{"n_layer": 9, "head_dim": 32, "activation": "gelu", "decay_fraction": 0.564}
Each number is 500 + 40 x the weight over its row's rms, rounded and kept within 0 to 999. Layers, rows and columns count from 0. Numbers have three digits each. The size before them is the row's rms in percent of the matrix's.

# down: layer 6 MLP down (transposed), 256x64, rms 0.212, rows 96-195, columns 0-63
# up: layer 6 MLP up, 256x64, rms 0.207, rows 97-196, columns 0-63
down96 067:571463531549470484498527461547567436486502488526465488527441486482492458450474506520534564480620460493467535502500537519507572535514513513521466486512473526443504534535584569436469439527490447
up97 123:458516439496450510491457445544520500533555518507532499534532444504518496484400466473523445561590518490485472511501597433505458460530529472486525503526488413528508453513568519510543419478480496
down97 154:440485508462553529557520449496525478530473537418469490521473525507486525549478524559511605444468469529503501510488489491556500444507452421516487530482414515514428558520518557449470533439513551
up98 117:527498493557532474494506490481468424508476506539531481473459475579555500462405508568556519525464488443541452479521388495532509486514582460504518535492470535468509478440508491549503525567567535
down98 120:494478458501422478469468449473454510526588544490493475473505562444551550521539525435484511525481491546434479535475509507503510558539454555509487473516501471504549502581542538514516424512395446
up99 108:512524524538523422554524485471506509538515532473476508466415437472598487504527535484576543543506501491470479539422506405459527523541451511508490570577506496489542439501448533473537497475467493
down99 093:515478533443544442587523453464466462438518497527552500476513402475445438434461457491477524506477484491470492561526548563515472460443526464519579474538537508512494518559548521562452502506503500
up100 112:436555519435510517506502499512516501495492530511481479402514538559552491470533489453448402562489502481515483573468538513485512474583490485508507482501509605496533528532442528492458490496583573
down100 130:467491447458505539469542571506500484511597490472494422498492497443482450432470490502496519466469612489535495476443468497483484451555483526527505501491500457542563493507494531583539464498394498
up101 081:599505537446507525497533435439506450490526551468443482548492473580472533552432475488451431524511450503466501473471522495523515489510500479557553545461477467532531509553447445540433525561528481
down101 077:441464470563535501484484532516515586482420442452473497477526579457507411492513509506517542451465500479530571471462472514482572471448495483432458517441483546418532511497492498487476482453452525
up102 086:517516482421578504508471492531523488486419501536553488556529431549472472536505471504529484486511524506572474492437468493567503535535466584546535444536460494558493495445497537448505593525462455
down102 086:458458561508492526525518485530491490443518510467439493464526471488554512424537544533500502441464484412429542405492535468455468443502473484472530490487552521500468498467439503545545385486511472
up103 100:488468412476517449461520470471462487513552467510511465569507529570492453469419406457478434461535487524461430500498490485510500537540506510481561467544449455489426513494562559476528500466543472
down103 080:470593578515570543538534525532471509464501539429527474508467515522447442442541526451462566544487517510546553483484549465449451421501564489490496535529523533503486508550462482498468529463509568
up104 099:488537481607497492500482527486540473502456524449500447525555497521521506531456488413534474529543511487463528478439560488562524501572518465499481506506567442464474490426478485546547430519400508
down104 097:470525542509530526514535542509460487505380448525492546502507501523458523495498519553469471497405502461429604480514471565466510468492467587545420500499464490465514453475460491515502475441530474
up105 085:489476513533562484533534504484514590478535603500540571622493462515474464456462465533525529497498577519539503477484531484472497543490472519533545509511489486439547484490571506459500559481527421
down105 116:465492564477516537496566502560422486541587476566484484482528547541459475507513559542511500525473533409535516456507585477504477505514484593447481478504526521498470448549447515481570524472511466
up106 096:507603562442507477514538543503503526544487474515463468528530489500516496455504495523534457502447483517409461528443483482526515535488541448522459562565497445440491484478583473536504584502442427
down106 074:509450498625470508532491407495570580460452478501524487538558476439504503540496471486535578481605477532513517525527533511490515551434519497536530520454513489525537547507433506497484491495520501
up107 089:445438495526484436530519473496487541423487520550488487569504483471505443473515542551455505536505488486508456525514590471554533536500495403549498437497477576449529495536472500454445543479536425
down107 090:424489507426537515517521548551411514523544464559506451482553481496430481532488489506439493503482486423507459490494527498522491494531499562478486452591527541451517424494410538488564517527519484
up108 091:504477533525623482520446524497500521459499547592522450521588490538576473575498490458456531507469530516429508490489453469498508446490517492468544545439486526509452467519531514452467515500432538
down108 077:576444517570513538495533467509506476475397487415477567518467558439466478528497476540549540477546493473527487476507535502490541538431466495572500475559466435494540553514491424506496485525542488
up109 083:540512478533506513542504485461468454505527502524507544586508534431567570522504542516574493521537476504497439503505520536510618518471503489539493481486441429536496563475532414427437509494519511
down109 078:515492497450412462438492427537460537488517538514478464444556470537556501464576450492452432538498540527549473522463536461460478439557505517426515512498501537540512460536467531574502486496443531
up110 087:511499445501572463499485557473571483509520549556527466572453429500477514448554516468518424401492460492488545460475528537464550517486466500447516497547504440452542500517506487571434490549509497
down110 088:476510501488490490516522447559400400463544512539531555500548524546479459493477528557535459540439543422482484471459511516527498555466527555435497474514540549488473471503503431525506501583545479
up111 087:471527508557449464469534531486415449475484554514535458556448491492436526442482507479451495476524478545543443504491552536439570368524508518490516450477486483496531533505589490530482493481525503
down111 090:507531421494534510589546409536595526520536448505458510499475524501553527595447531484567551529511511469536559486458459492475406549515508471508524529510480479476549459490489467513531490520490507
up112 111:520486441572526479458561551501507486493504449472425486573510460534582494470443415509517525479542538535565515524486516521521418502551480486510537555583478558468517465492488469463527450546477494
down112 101:490459470530570450411509500483456573497428557486517518504492481520491497498561551430465526516479478516474476528561520511496536429493524470569506511434522520517443536522490619529503509422488515
up113 120:526444476506408404439447526410490444513460552478522536508594464542526519516513481567499530489452527487504473527502518488547462468520570531470490508450554488514507469567473521515493494428487522
down113 131:492476395511525512544547473502483455545460468487441447467492442507567404425547502538548501459460505525487554463520488538485509540475507461578487493449533521491471434488466502543488562563505518
up114 100:420566507457590498504510495469556515505483544550486473503535475542537530389525558524456449535498509517506482509433495542470507539529507485459535496532616558455464452488452486485516478492463529
down114 089:504529535473591497464563531507415457464481422510484491428505518443455421480494453527551470505490564448523521477500538539591532496523493525465477547489481524556528447526462554530515555511477529
up115 100:493502483457474484555484498561528490486444480532512478531491506512486527457487516528449550463520523584562514491445507419514593592581454468530535459490466495491550521454556487524501456498418443
down115 108:493571506449545531463452496550542481553453479549472511524539503486456431487478487562492498445579439492574532508517432518520480527445517494526427469476587527516525459452496447497493521451567512
up116 106:450549477513531479489442541485495517581465469462456473458520490481459553495445478505540412519538488476539496475600542438542471432472467465504518550515479512418498555558574467523520458495492509
down116 104:544531525529526405456530456492439398500452530519496571462526490522488538470507455516406478508521549484540453486472540488548539503504545522483479483475465493549489474516439530418498546484588492
up117 111:533516488506459441478503472491501448509455434513494532513557522519502503528514467486491469566474512423519453541513451497530565571499481420499581513450391531528576587496522542510518477524475472
down117 110:479498519474500499539495526435505522581524435512509492442509514446564492545551500495536452536507461524500457453438451543417469506464446525543498501474475476534533525540534583405485523415528538
up118 094:446563419481503486421445523500473482456511535498492544508476415511493503448603493531395451468429482470498483506480520460465482559523494512505495459606475503451509489506483530497504467493526534
down118 073:472469561491473535511558459439454429468516533522498446469503473488480503539535511539511426508436458461465491410495533515572485479528441544378470460498459521512492499501463482440548494539459491
up119 089:521543557483424436504494442518528504496436530531491486521535477515506461496517455411509457440554482497497497514544465529536511584511505554478488520495473474440578579505432438513563438542502521
down119 083:499564514477540516523493522511535455549571479507495459515549492512518433467497567547520523486445500441532443519508588507438485518545528582444549488491520501571470423495461544522530468498436564
up120 109:568523549475505591555507475528484539533543519480480495501526507454462423560527526514524544531449441514434540480471523517453466500423510512478495438521540478462529474414533546535427540451527532
down120 105:451517420513436485439454433479583540486463517476499444507485444520542539432521481498504457480493554522531446561472459434503509407547506476524530535440460517498480513492523554462458506481438501
up121 095:464531488516484524470502511509537466476496595537533456462570505442525542488512564532457486523538472539496553454493578492523396444524492508519520547532466454474460570525462558485435461453449516
down121 091:548432485566520460545516497437518514578508464508426505533510519500421457513500530477553455489466524455506452536457401494456516519505561465466476452509543554550551454498571515540501451526516500
up122 096:466461493514418464535405432507504507526516522445509519559480448510540508541438517445566544493418558493571542468480574517480489513523537472441437531501459508497536565514474490454504502486521536
down122 092:548504507455504444489515460489404522526616536480508489471499534475513429500493485517529478543555526510504433503508499527505462556513552437424522493545483435591515506583566530485517494472505504
up123 118:506506490577465433539452505486503473482580545480437453532529462514541443453446534571437508510554498560439495474454515427489478541518559494523463513522472510555455508533492478528435491435453506
down123 113:523521486506473486467516510504451559523567517457548511472459534522488509543515492509398492558526537533486432589496464512503539537362498510488553533475476493529491497555519552427474535471556503
up124 085:513451492460482524408446534539482482450551512455504475503484563462471495502521506525463489414399544528458504469479521510421422504404506465521490549427550505478514484507468492541441497516517506
down124 079:493525458542452492558511493475558529489551575496544549507486503562576520563529548500564497485569541562539472551470545524505514463517564459548514528504560489516498544503500567505501572567492558
up125 125:449464509471520461502441463508495491539494484525488513536429473453511516391517535450533476452514491500551472473489433528483563479486482517471477508517433562614536512569556526440480553455502462
down125 121:451538511458556523504480543558523496518370460482486518470482523479438403532492477540507487491502449473484524479521411542544542498481481490480500476547477492471510542427418573503508542556505493
up126 117:533491546496432497482463458504532454488473631513492465505540488540512513487520591503596484409538445497510559521516457490512550492535488467482470511490468503528482494483459571449446422508497494
down126 113:522510586504427491519509527439487491437463520584537573487457498529558517514511491430513577513476473513507502545515505513518482438585533534476546538547522505449505414492510500527472430500444460
up127 098:616526461514478468443502459519537486540529465437541508479459456550514478486473506478515471444577477473468438477526483473549496486519563458552473544413511460479492483498430467484551472466569459
down127 106:476476527458502506510534546520468473499525542533534533446526516422390486538455504480445487635493540518540514523507475542526556503483541534575567497525507440456542492509483533464517558533505521
up128 106:472542501457485454519507468464531488502463494527519510474579521490570510512459473582482436475541472529467555643478560509530549510501484536498462469480495493463405482493493544502430464498547467
down128 101:475502539516416571578523530540467510461427498468482468522550522569484490491488463453531507438495428445541593490453553509509499487606509536458554487457505503529500504472529473489503471518442502
up129 102:482433503428494501536492517472578449491496493462467469520453539471569502488525514517531481470481491521520525477539546581478590453497529393478527471555438522488470523486480540440433500571473541
down129 098:450521405531527552487494467482528544573558491454530493542540480487501596492494487470428491523499495481553483548457456522466435491505546575498473578477549516538522515510416505452546487475535532
up130 103:554477451476532497474526458539494495500459499521537469547492473637452592531511462508465493477487519494593446542583492516487433462488496520449537461511455460531500502533544483530518475527429504
down130 102:539522559480478418506545534454497479565607535584543541487485433491520462491489523538533522443525488559480501539529508494506544535570538533431485524480504552517463498480492504557459450559552513
up131 121:523530496491503557512463490437552523501512455527502534506527486523472500491554520562441500472542513528453381498470482483507436519470488469548537547480470588533435621521489480419521480488476501
down131 102:450492525533460552456432481543550530571540528495520528527498510503502528545518510523486464451536530479489492532417544520537505467468521486544509502491428539470574500540470590518520474441425394
up132 098:480528530459488493482489476507607412453555453554581469526521507489539449411517520474506516494530532546519493546524484519506498516498544515577492479519576422439492540525524501490453500442521438
down132 097:482502443558460484481484482484504517549438574450466509417511509505483390520548473468465431564560496456552470501471521524532520498457533494499529567465496470497508470601500568538499499516539478
up133 091:568518459502547494481517567511429526555431534471591495477470553521505471487512431521484500510467555470562460501511492480509528503558490504502521542524381465444450515495456437514460487435481534
down133 096:500513555463478496513508520549505440487557510458515542552515491519500491435484556446480535438444478561514579508454408492463435544495506483503464435512595502555512492504525547542498483571553529
up134 095:431545492545546454455479486456539488504433487439468554571511474487461507494539477524405476541496463442546545545488540532512442462524498457485579517466526472492449494454571515458530552554507484
down134 108:518522441490494484504512505490509544528449546491514542481549475478513523560501540454529515475548468516492444526550548525476409479527496526520490568448508498516547449479569440576482443465468633
up135 121:474531490511582522495445483426515503473484543457435500481485493499549577483445520528586549426494436449478496538523494488503452536515538499465545501538471569447464491446478448575476498507429501
down135 127:563486484471385542490464431511560481507546527614536485503477502456453461464540427478501515530465527488493464465493507456401513526532468465571506504469507458483525512520539541464503513522525550
up136 102:500442554552517479440550472482526540520494487447523497503509495522509534479521506439489472473519522546518439489480500505549558460559523509465523556544428514536555433508558493480527361535512423
down136 102:521521478465541517468477616512509527510407498500473527532472471476458481549489496435532444549483426515507529475424494525528516505463466454438481484492526512487497567416438460549552534513558531
up137 094:532521517494489488571451500477566470449479571497481517578511523535452502427477473508530511499549536543564561448512555513493545490570514508501495475484427495504483531513455434454440478400544462
down137 103:531493458518437564448511535532413452484429528457500444523574544513565520526520489494502508487448450536522455565425487476466468529485497504581471540521442482527532521519498526503468485566422509
up138 099:477569516451507485492495523431560469519521479462540436550483515480438425519534541522560474533457496489494542528484465483521416436470548529468490492532458556523542490410580502453443487540509528
down138 086:500426464542541491431465487541532561511359468506489516499529471501466461515499478525516529491550521486464528432552506503501577555509512527543507517494456520459502497591421431507532510512488456
up139 107:451559464484527417524513473514474511544469485497479490487398474510516550532515521506510495489455528532514500575436484475547435467519440509536433494523462461519588445497465475526548607477482534
down139 124:508546492428543522551431525423500455461539556489543517516418500526509576508452435534424517504497466484517517504518490466518457489568469472468559507550423487515523538480533477459551498418513517
up140 123:520542522501511482492508471509506525476419563576451425473480516482505521479505509548469531512522446512497448506410473468458568468565484448564578526470477472531462472528427487478471509512602488
down140 149:574516522421448492515458439471527537586460495523514489462475473517478497500533507588522545510531505542556493465416501504516461546519509480511556436496496544487469537571469413456513535480566467
up141 092:543523573490577512529532459418476526460517527442536493515516505550532456583484509497465423538452525532509450489546512513417558477536516470509544512524548520467527465446475428471429502549507494
down141 071:511489531576480477515483477521560584453444477543466534549517500467481535523494461490516601471626428519524531497530538488504503499450484491592470538489501499534535540521550525520563513472525472
up142 108:430461476490504445533529501505615516467460468485517530481424478487476485485516477487480497500506566483459545542524504414483493481473479563542560474390499509561557470534504460463540555477488447
down142 106:420511508520455511485493431443492499534525475489546460442491483488500458472528509499445490500529435458483415534500445520407415524532504582487496493464622473512502475505532561527519478499503526
up143 109:493518469532489519518565479454445464494475473454534458510492524560479501443479470488530426578533533536503449520514518451451529506596545445450544507541570581474536452479534458513483449454459526
down143 103:525528511472408499414455489507558436483507469568467499464485475457454535535480518426434472495509549506561464454451463477511503544492538616499439490465487511450495500526427487486525507500489462
up144 089:451500454539509507429414499514471486465556539501581482495424525520500474505441462541590462462449518529479472460536472517491521470522491519548503466563547523532511528552469574435481458466490434
down144 080:535472583466523549472510457514528442525590439507480527457487533468479486530485510497497530485477577500530500540545507527497545535472513499446424511478455431469409462572541448428492508563496492
up145 081:475489504453461445531505482546536450478506461431537483457571491476460535466436488512496484564422454513498534579412500494569427492501499521499487563486518476562409522521525519462512488560487487
down145 073:491488556499479472491568539478495595459442518567505525459525513522521445522533475490498551456580481423455522420517538508419549511477486401487490474539507521490547479486428548496529479502489510
up146 085:544564502518487455489465548436529513511502510507493461497495421496521552514466435510541536437441571469420474480418499508468559577510519511495499474531510547461413575481502448544515466464502511
down146 086:515465532485499495517511394562507394533474451533453496507545575546433494494512539551409451524537487537557507470481489445491532480473441521457493493533532453539496562483457497512492462551507477
up147 085:537515520542507499485542482568584537526507499522500452511446446464505490514402533521445509435450498476496460467458520540485499496548492534476460652510472496512491522430554485470451504512514458
down147 084:475469454560511484544523471485526473464491433545464561468476514505472481410503474502567509504516500458442539458497520456541503497435492451506503417484469493486472570520452441427536546554574440
up148 144:501479488439401458485423493431433499507537501522466523537510540545585487454522484439582539557449456514501449484537527516529521440549517459482473535502494522535467553507523528480500465569469467
down148 126:484476555502483421450445427475432460495601458463493494513445496493530561506520503489488593540432491477445490528562534502523518461553492533456469491560453465456510553520521478452475499550502492
up149 110:526454485577496506431505487462484557508485518507529459479482504528499537492569548549480516502543501528473418446524501513552483444502517538587527493489494449561573503580518431473500425474421482
down149 104:535479575459461489459450529537398531410461471436476486560464465550499507457475496477561513507544491432522502488494476511535447517538487575528513524485472534462504536484589442499493519459475449
up150 131:479504520456476465458534508462473552472451554490513429503455510559559495507467560552494537515591507551530504576541483502525444589529509496460505501438507484494485468491492502523504487496424619
down150 154:460510454469491462548516485506578489487439457507553485465509552552517487515508508506538438451502578428495516517449471418452491496560552534514489573513468530498492526518455607534534573482513528
up151 095:536473491484473483535501433510487489430508563490544490483388488550463471468465595486495480525461424547531507498447513492486557544533545504524456438474567465543495523445437556529478523519540479
down151 075:523480572526528476506549456469520525477393412532461517501496511437460500537485439530562559486595469472469487479535453438523522573459515494457472512512473476455524514497459504487535487497569446
up152 106:533499466499502507522489512514493520420412497530467470486494396499486477489515433572416455504540463514464477505598507500585519559504567471515507466459526547521511457488498508493444556503536558
down152 099:490472418510535525542522526533492480457445541513524432508467451538528496467593482572521524442420529530451486455544520442517480521490483534482485490483544599479433425489520496465516516445513534
up153 113:471492495522511543470462543464584531515470424502536563537501471505458511462452488516463417486471496536472508462480514541496546513495510492602609480438422552510549513513502492435518555478527490
down153 119:540531491448522493478595493525465523532471448427512555455463505503473515515462488432544582578452514499482451610482507487497492456505467509546465493486511592527494454483521496419490464482524495
up154 078:511483462504502505481528477474464532528491501519496498498505471507537404507472514459474461419431402503559452567492448512486454461556516502433530494526567529495532445589482580492458539465541512
down154 084:529460531471508530440558536521356492523480528507484539458548514551554415487429535494444462496482465515495498504501579515496487518529473453479513457509513457566488478580536511539500483441516527
up155 084:528474479506530489498425498494523485514580551458505483410429492483528484474452405527523500515445455502412537485479481542511514462499465557458560522466527579499522499451546503514517525421435485
down155 103:520525522469448487459584536540416450478551461500462494492520550576464497514543528487452519469489603467458447440503537447514509480499493536478458426534492474523454503548420467466529502537522468
up156 086:462515547547522540577510456523536533472489508499511535564451478606544477534481508434502472510530498505461424525441449507520484523552537521481488521536546465488465420497540550484523585534429537
down156 084:495482534475527530485435504454554525486501571553451531519507479398472469594492479583429519431490439495560470448474548494482479503465474446513499484567501475501504547495433513472538485539461509
up157 112:512514541502485469509438502492478428484459537503469449504476541541511573416526455455415499561463518514481532557477530508501530420508455556500443480584462557487524491543486512510468549585527507
down157 107:505501498532480532479500495489464476515581526460562532493534459492430449425474534471530550517507556510591516460534436471579559489556566497445465561444450502513517456506481445528511527459487462
up158 122:477561485428542511433495489484465456539529495540507515549478497544564504443512582483556463501441550449489451519526497491452495477566510520575499504493412513548470545565497514511426492461496567
down158 117:457547499501554447478455549498476530500541534490497475488552566555491498426541455514481437414568553529576498466497468549497486491557481540462468484535542548530490492486441484526519532584566480
up159 105:503495494504530470446562499491456474495490512533550520503535470506494553483338589507453470510527497515521436487412520454476528459534514520532512512464500515454451509525423478485486515522450573
down159 089:442502500432479538489455573536514474524569469561481404531462483465486484492538410474504501431519490425515497448534469502465473494493429498439518496535459542541491491493479437522557430504462480
up160 102:522478457469578514473449490459478494450441454476470495453548510506494540524590478503469500535465482506535502451534559469463453420508451401525553556528469507506543543506514555523499553567540460
down160 098:464508536526552531512470470451454530487538435495450511425490459479506468580458494441495460492489448491555538518542548453473489482495457377536569534512523496476501432545529576505510484501542540
up161 117:525529413429495483557481451479472452451528461521501453528478544513562505474450546452505520569530532498469473530476445443480429432561459546475511500547480459512607450514512480473483526503508525
down161 120:373536532477519469510465528439540462502558491508488517502444463486455499533482477552477478429451442470498517535460486569512506507524455444471531540528468581462418518450496556498538536450497502
up162 087:578535520492488484554472494531460492464500478459528497458497525466549480560513505511507511511541457447441478608452512458515524510532456476518522481506463490376602575548525520505443515488533490
down162 097:473517561483492538486511463587402433488499462520486471562574612539409477507505550508441453523523496452515491444482533504496490481490513545493503468494528509538455498556502447455518517539543515
up163 084:499505499515483553469517484451495451504493484419541466614504435512550441515434469474419495510491555403513509548495531534536507546494479482466469473434481499529525545594541511500473519514486545
down163 081:509467534490516448520487507543453525422492497531473554444536538482442495530527524554558552521528466566456542418483527478472502517432499410586501521544477509439467472453433443480506503507537481
up164 105:495475501436538498482557494518583546532439440462424494589522444537495525555534470527528504537550547474521487524494461431468527412545503449459482491521487555448522510505497463464505512461438545
down164 113:527519453533503513546496538474493484522588476511584584508545431481516550521452498555452543465443466545462484492511455548493505542502470524483473506522513421439515497449423390506503498497504527
up165 101:492511439493471464482473484596505542473492473506492511442504559486440542484536570507571532588471515543543498508451507497539432476517547525469540541564493489486416452405527475543469501515474504
down165 075:477511553596484522505496420473529550520421457471498498515526479432498511532467453463497557499597385496505448466525506444470558516466479426518486566510469505519491519500503515452506515450505496
up166 079:528536531502545469496439532416494484461514545484480456470523529483476522472504557495447511544528548475468511501511468484457525478475465422450539572555407493438496480463499426570480459519556576
down166 072:502530469502465552492553434629476574530505492529502534424500492530458460509498502424473521504489439537499522419500462457513502497443482537481450444457581498507550547508504454466522525532465485
up167 083:536473551481501518525551441473486530510476464460529606539512541556569526470523534460438539551515499454520534541469453518514534470512512565450588559488463478507496515459564523559531462506500568
down167 085:465497543412459521507536512534451498536535527545456518465507540507448543569507551481442519543504528497496418374494517493504478519503458443396479432484467519514464493521469481540521509482451475
up168 090:501484493587506472559465414515507508482483500512511529448493482548548431530471468592625547548495485453529509531457463477426512486446476491476522480523432542507488540483483492507561552523490507
down168 077:472505511502426493436498523519383504476515550550529467485521450532468432516530494534519466557525576454497458478500465463524454488560484464468549532538518538589493518554469547495552547456471461
up169 103:503478513513537488515428514540491420525496536472585428497476457564566562496470501555518473445478448478522538542498501529555512535539482478564424501438503487498451425444491475534447468453518516
down169 096:464501467476515436439473480462456409529536401467458533464492447493542539471488540510469456459472515465510481524499489593475470434521491528408463438424511538455438477469494497496500504502484495
up170 104:578524543471466501498467488487461431402483531469485515512520524517575523496510455507560510498462564491542518513456537441531469453489465512507496578467512499532502596503514508466615570521496520
down170 110:549544507505460525497585530502361471443564488483524526458451456507545509488469528491516566570460517499453528448506544507502477501499551520491496529474499519504484455559546427457506501426458535
up171 096:510547499478507511451513467531557552471519503533469535487443540495440506493534495486526447494430440499496456504523482463521425472513479545546506525550503577563472572540454432548450492461497387
down171 088:473469508615481482545454454466539469512510456478555488522516474442483524527466529451533600498517496541399573530522549497449515449484491519506458510447491485446532508500478461525432490567528509
up172 109:442492488451566440536496468515528492534484531488559494531449492556409559501502503468518445444472475552496494508564477504484439512545514466431540471510415555573498471458509549510554536483449538
down172 130:530554535484555472520556576560518514551572540551575518513474533567528518534522574471568503511547474495514526529527552570518506540505459486443527476490503588481522472521494470520583535480509524
up173 146:540492489442469448459508451437518466432529475524480509455504524514570455400553518464510510488481511489544495507506525533543559474542535441533491475458542474538452543484536475512497432617466545
down173 165:512478562444520416501522459443484392503554465557504523518461510478515527468522518547543598536451516534456433469526532451579523567540486490458493489517454502536457526508535481464522496513510460
up174 120:485573491427444508528473457500566442571442545531553462499556464537495524509464546501547505359535458553491536524471482475484514480470482527499506471503460508471511507508400507531481518466526508
down174 116:480509551482417447471513481441550474523549500557471489486490482452512526498495512480458482522495535538503425448496502485476488487484533605463515513500546458472542509455370528509549583484468562
up175 102:473515488517480507449512486505551462435453481462501484482579526505487575467539553389439490477538478530435527535459548482488525464522525537547483472538482587532613510545512483504465503543481501
down175 124:529536523477437458490482499501499471427516582478514506479505478495604475501523499436597594515472529482550402472522516472515526495428489427478493503559538495504507494472519533471519447453462518
up176 094:421564485463516499426551472506475554500469508537529498581436494510527442526470416495524511516550513533506436463526547514551500471431535429519527552487509446514454541515423534542548509531503516
down176 109:498505572475449452400580515554419480470490483548490499526489524496486489518544480459518474619456596476492505479532517535500507504496525520450508482449534481495510468492426533538558471557488476
up177 122:528592488469531440594478474462582442479481536567490487529468477514473494484436532486542439470500507475491524518449462533550564519509515501526519521459470530528529426468552427489542483476445444
down177 138:425450522545423507488464468490479502536476519451460528499508500480603435470472498474501483578421490523442539445524509576467495541578534507489483467483573541472519511561509498533480457475540528
up178 100:530490450443536518492492497488513470531519500525515517511548465580539532471508593483482469559480503490461465504520557486539474485585500518613511438443468454457469532477431491542511518554480588
down178 080:443513604520473546548501514541481470450517489485505439548595560540505439523506487516487459490517546501497539524485516497522522471622505581506483507517499541500537435502449502523566486425509501
up179 087:503439452450497511517447520494475499464513501533460492516454458472537495479509464435470541525520560457516509527421396545511522456461505554451480461471481505547452527542539572508538512439588567
down179 072:493499498603581498530506477502536514515386491469484529466546521530529478509488448530432469461559437474480518441550519491479515511476551468544453478451496516469504511500464418522500442572501434
up180 089:452522502551489475467465502520518525469491509448450401564507477493485499474461540514481499445520516604545501445570537576501520521552507444557550477474501600531533442489488459488527543471508472
down180 090:545537570568523555491549495524495487478454486492496539433516500498442481519467516480435431526497523430508546477479547545558563481446446486414530483469513443540458473481422454500503444466519467
up181 088:514439449496539459467426476561449518501509491548481488439520567496473595461533430562517487491532493514491463446486542505478547414508517479543541565452503454450472466440490491525467457466533530
down181 087:446514525523589523474502503450502499498421433499505504492479481473483505522458440502486516491603414607530482446542532522521508523540504508501508525480527482469534548483514443462605559510534479
up182 105:538437509487483562429550439551516508438547495528461506544425443530520474483472531451411501419501465526521439503430460589478518503545486506498459525576507485465503487466519525467473509475488482
down182 074:475499525591513479553523469452569571429406456499511488489559489493501521528495454465529557495555442543491533495573549406442508518475511484530506514465475512475526523528420523474469492486459483
up183 096:544509508516513503463493449459564555498467516504539445451502500591521503489470483495520482411541476448489469492444491565584431479510531502412503575488514494464477443530554433509509474536557474
down183 094:498564536484479575556486510522498500567487512551492485551570520509562504472417473517474461472507482508506511548501482493424458516479528425486470530484474505514502514473473504383463430518602451
up184 121:472497480530511498476494457404542447437462513492489482405523417527560473478470471574449494441523529453484504467513488470515496497491455584552524509499473553579522515547549484507490534459563539
down184 147:495531514576485572476486447472418537519500499519530532522502534483530548475492476414558433446531446531496494510530507524502436497615495437459489474529515423482520491472475444501480498443561495
up185 097:478547487438430477569538546495546463469507538473498513480506483506540511541475473453509445468472541480504476425509484453498429412570489532527427470491517504472560509505407586530528547521507517
down185 093:450545556488520479594517505483501472483525432544505467500460510598509484529514495547488528479451500429458519445477502485559471518518444536486499505540488547505471497524448558556627515434510522
up186 085:495527470522448447448544449502541460485457578561492516466506545452501485576491459549488552462503511468441494551466470592420509448513551543503513501477537548498509571509441476501465552452509481
down186 098:508497554474439564484511532519413484498519487522484469463456534564394449521518482542435542517495522458478435465478547483554480520485460514448522496520490498543472515558542392494527524434483463
up187 092:523569486451540439514477490469536514540579550446529505455503470523538543471471518505537480441485462437550477479435493559483505468517524588430503504501473559478511518416469557521542519496468578
down187 078:472536554496545494481460514552468457555599472527486498495511536512583450538512592557517538519465522463513488559431483442514509546591489512490448465491543454491483468484558477538508454488552525
up188 108:512498485473520466438472486470500453496482509526484504559499506599516501400508509570507494531481443469513504430523524528484543482504592518532547494556492452490489603563510493502411549498481440
down188 107:455495477494464559526531501476515511498543492581595539454456501501444495523476455434517477513525532485496487582493447483459457474525464542489479467541450489452501409505513520525606463479431545
up189 132:484555518490566462485429405503495492538497533517508459531503467499524551487496547501532468486474557534458544541551486553529584536491511441438481508427467583499449486484537520499441495561516429
down189 133:463507504486599560560442529481554469541510501529489459503508563478489546522467566535498464381469494445508555482493465503553527550549486503503476490453511485522471463403473480450529460476537474
up190 109:502455474516443494452402513476433465491459514463515537515566513556413568514480459561474542571514562512518473548512554454475489466553530559492545477454509488546545522502547483516454537508524468
down190 105:553492518457514536559569551505494565554478469450469506400487505498470462534477482522468456469499482566455533517456490530471565509461504469509483502458472604499455543550489593541434490508502488
up191 094:536520466492488484456405429546523601496480528555537488524584490541543488552452489489486503497517460525485530535515500540506499433525424491456408526445564481508498536551506515497508510473427469
down191 101:498462552506480501483591454507497579533419554506476512485464413537490459516506406528471519514457516503435557554556486467526456472490510510456488471493544503520492457472459555582545485460464529
up192 108:473609471477520469458517491521460490504542533478443516423513513555545612478457536489420505455508457545492484531456466517492511439541520560421536469536484538540447517513479538526487461518516514
down192 092:516463528445458485526515516503462433461605384531526444533479499525457478508485488535454516539422535446462457426514495456530508500500473471453465512511423448511495525516484518431503520485458454
up193 108:480523529511455511526519386499510463514524511477510508449448463479545513430499531516465449558432526485573512512552545489545536430473506452546498539477493449461477519535479488510480476373467545
down193 123:458547506465542496451497550532408506455405494523516438467483454573429467499449493531449515423559521461471544441515519477582530545530499554509512489496477555527514472537459508494535495541502484
up194 077:509527494436543528501467538520531471441475577507569513469484503480560477563521557484465505576498459486438565542470509402504448512499553544461499504472549477582485524520454536542445497532468530
down194 075:478433563625487496502564491485538514553494394524507479462529504433472499528484501536541559479584464500486494435488539499491548534447477541500490508486461507462524537535441465463542509458497456
up195 111:510503450466491507514482507461487503484523510516518481458463541549470527453497502406402463644541504479501436506490523483564462495482478490543549494501453548479530469489465495569572571540501491
down195 096:470576556529573513463493593556504496548556512546545435481472497536485490491519569557487514426468538481484530483535511478535580563526600524475475517477472492483454511519466519489446499482520461
up196 096:552551441447428431543465457500481552596490512473563455504513426521505445513572520487539512504514507497437449496541484507511516572472551477460530581510446512513541480514474511506519481484510429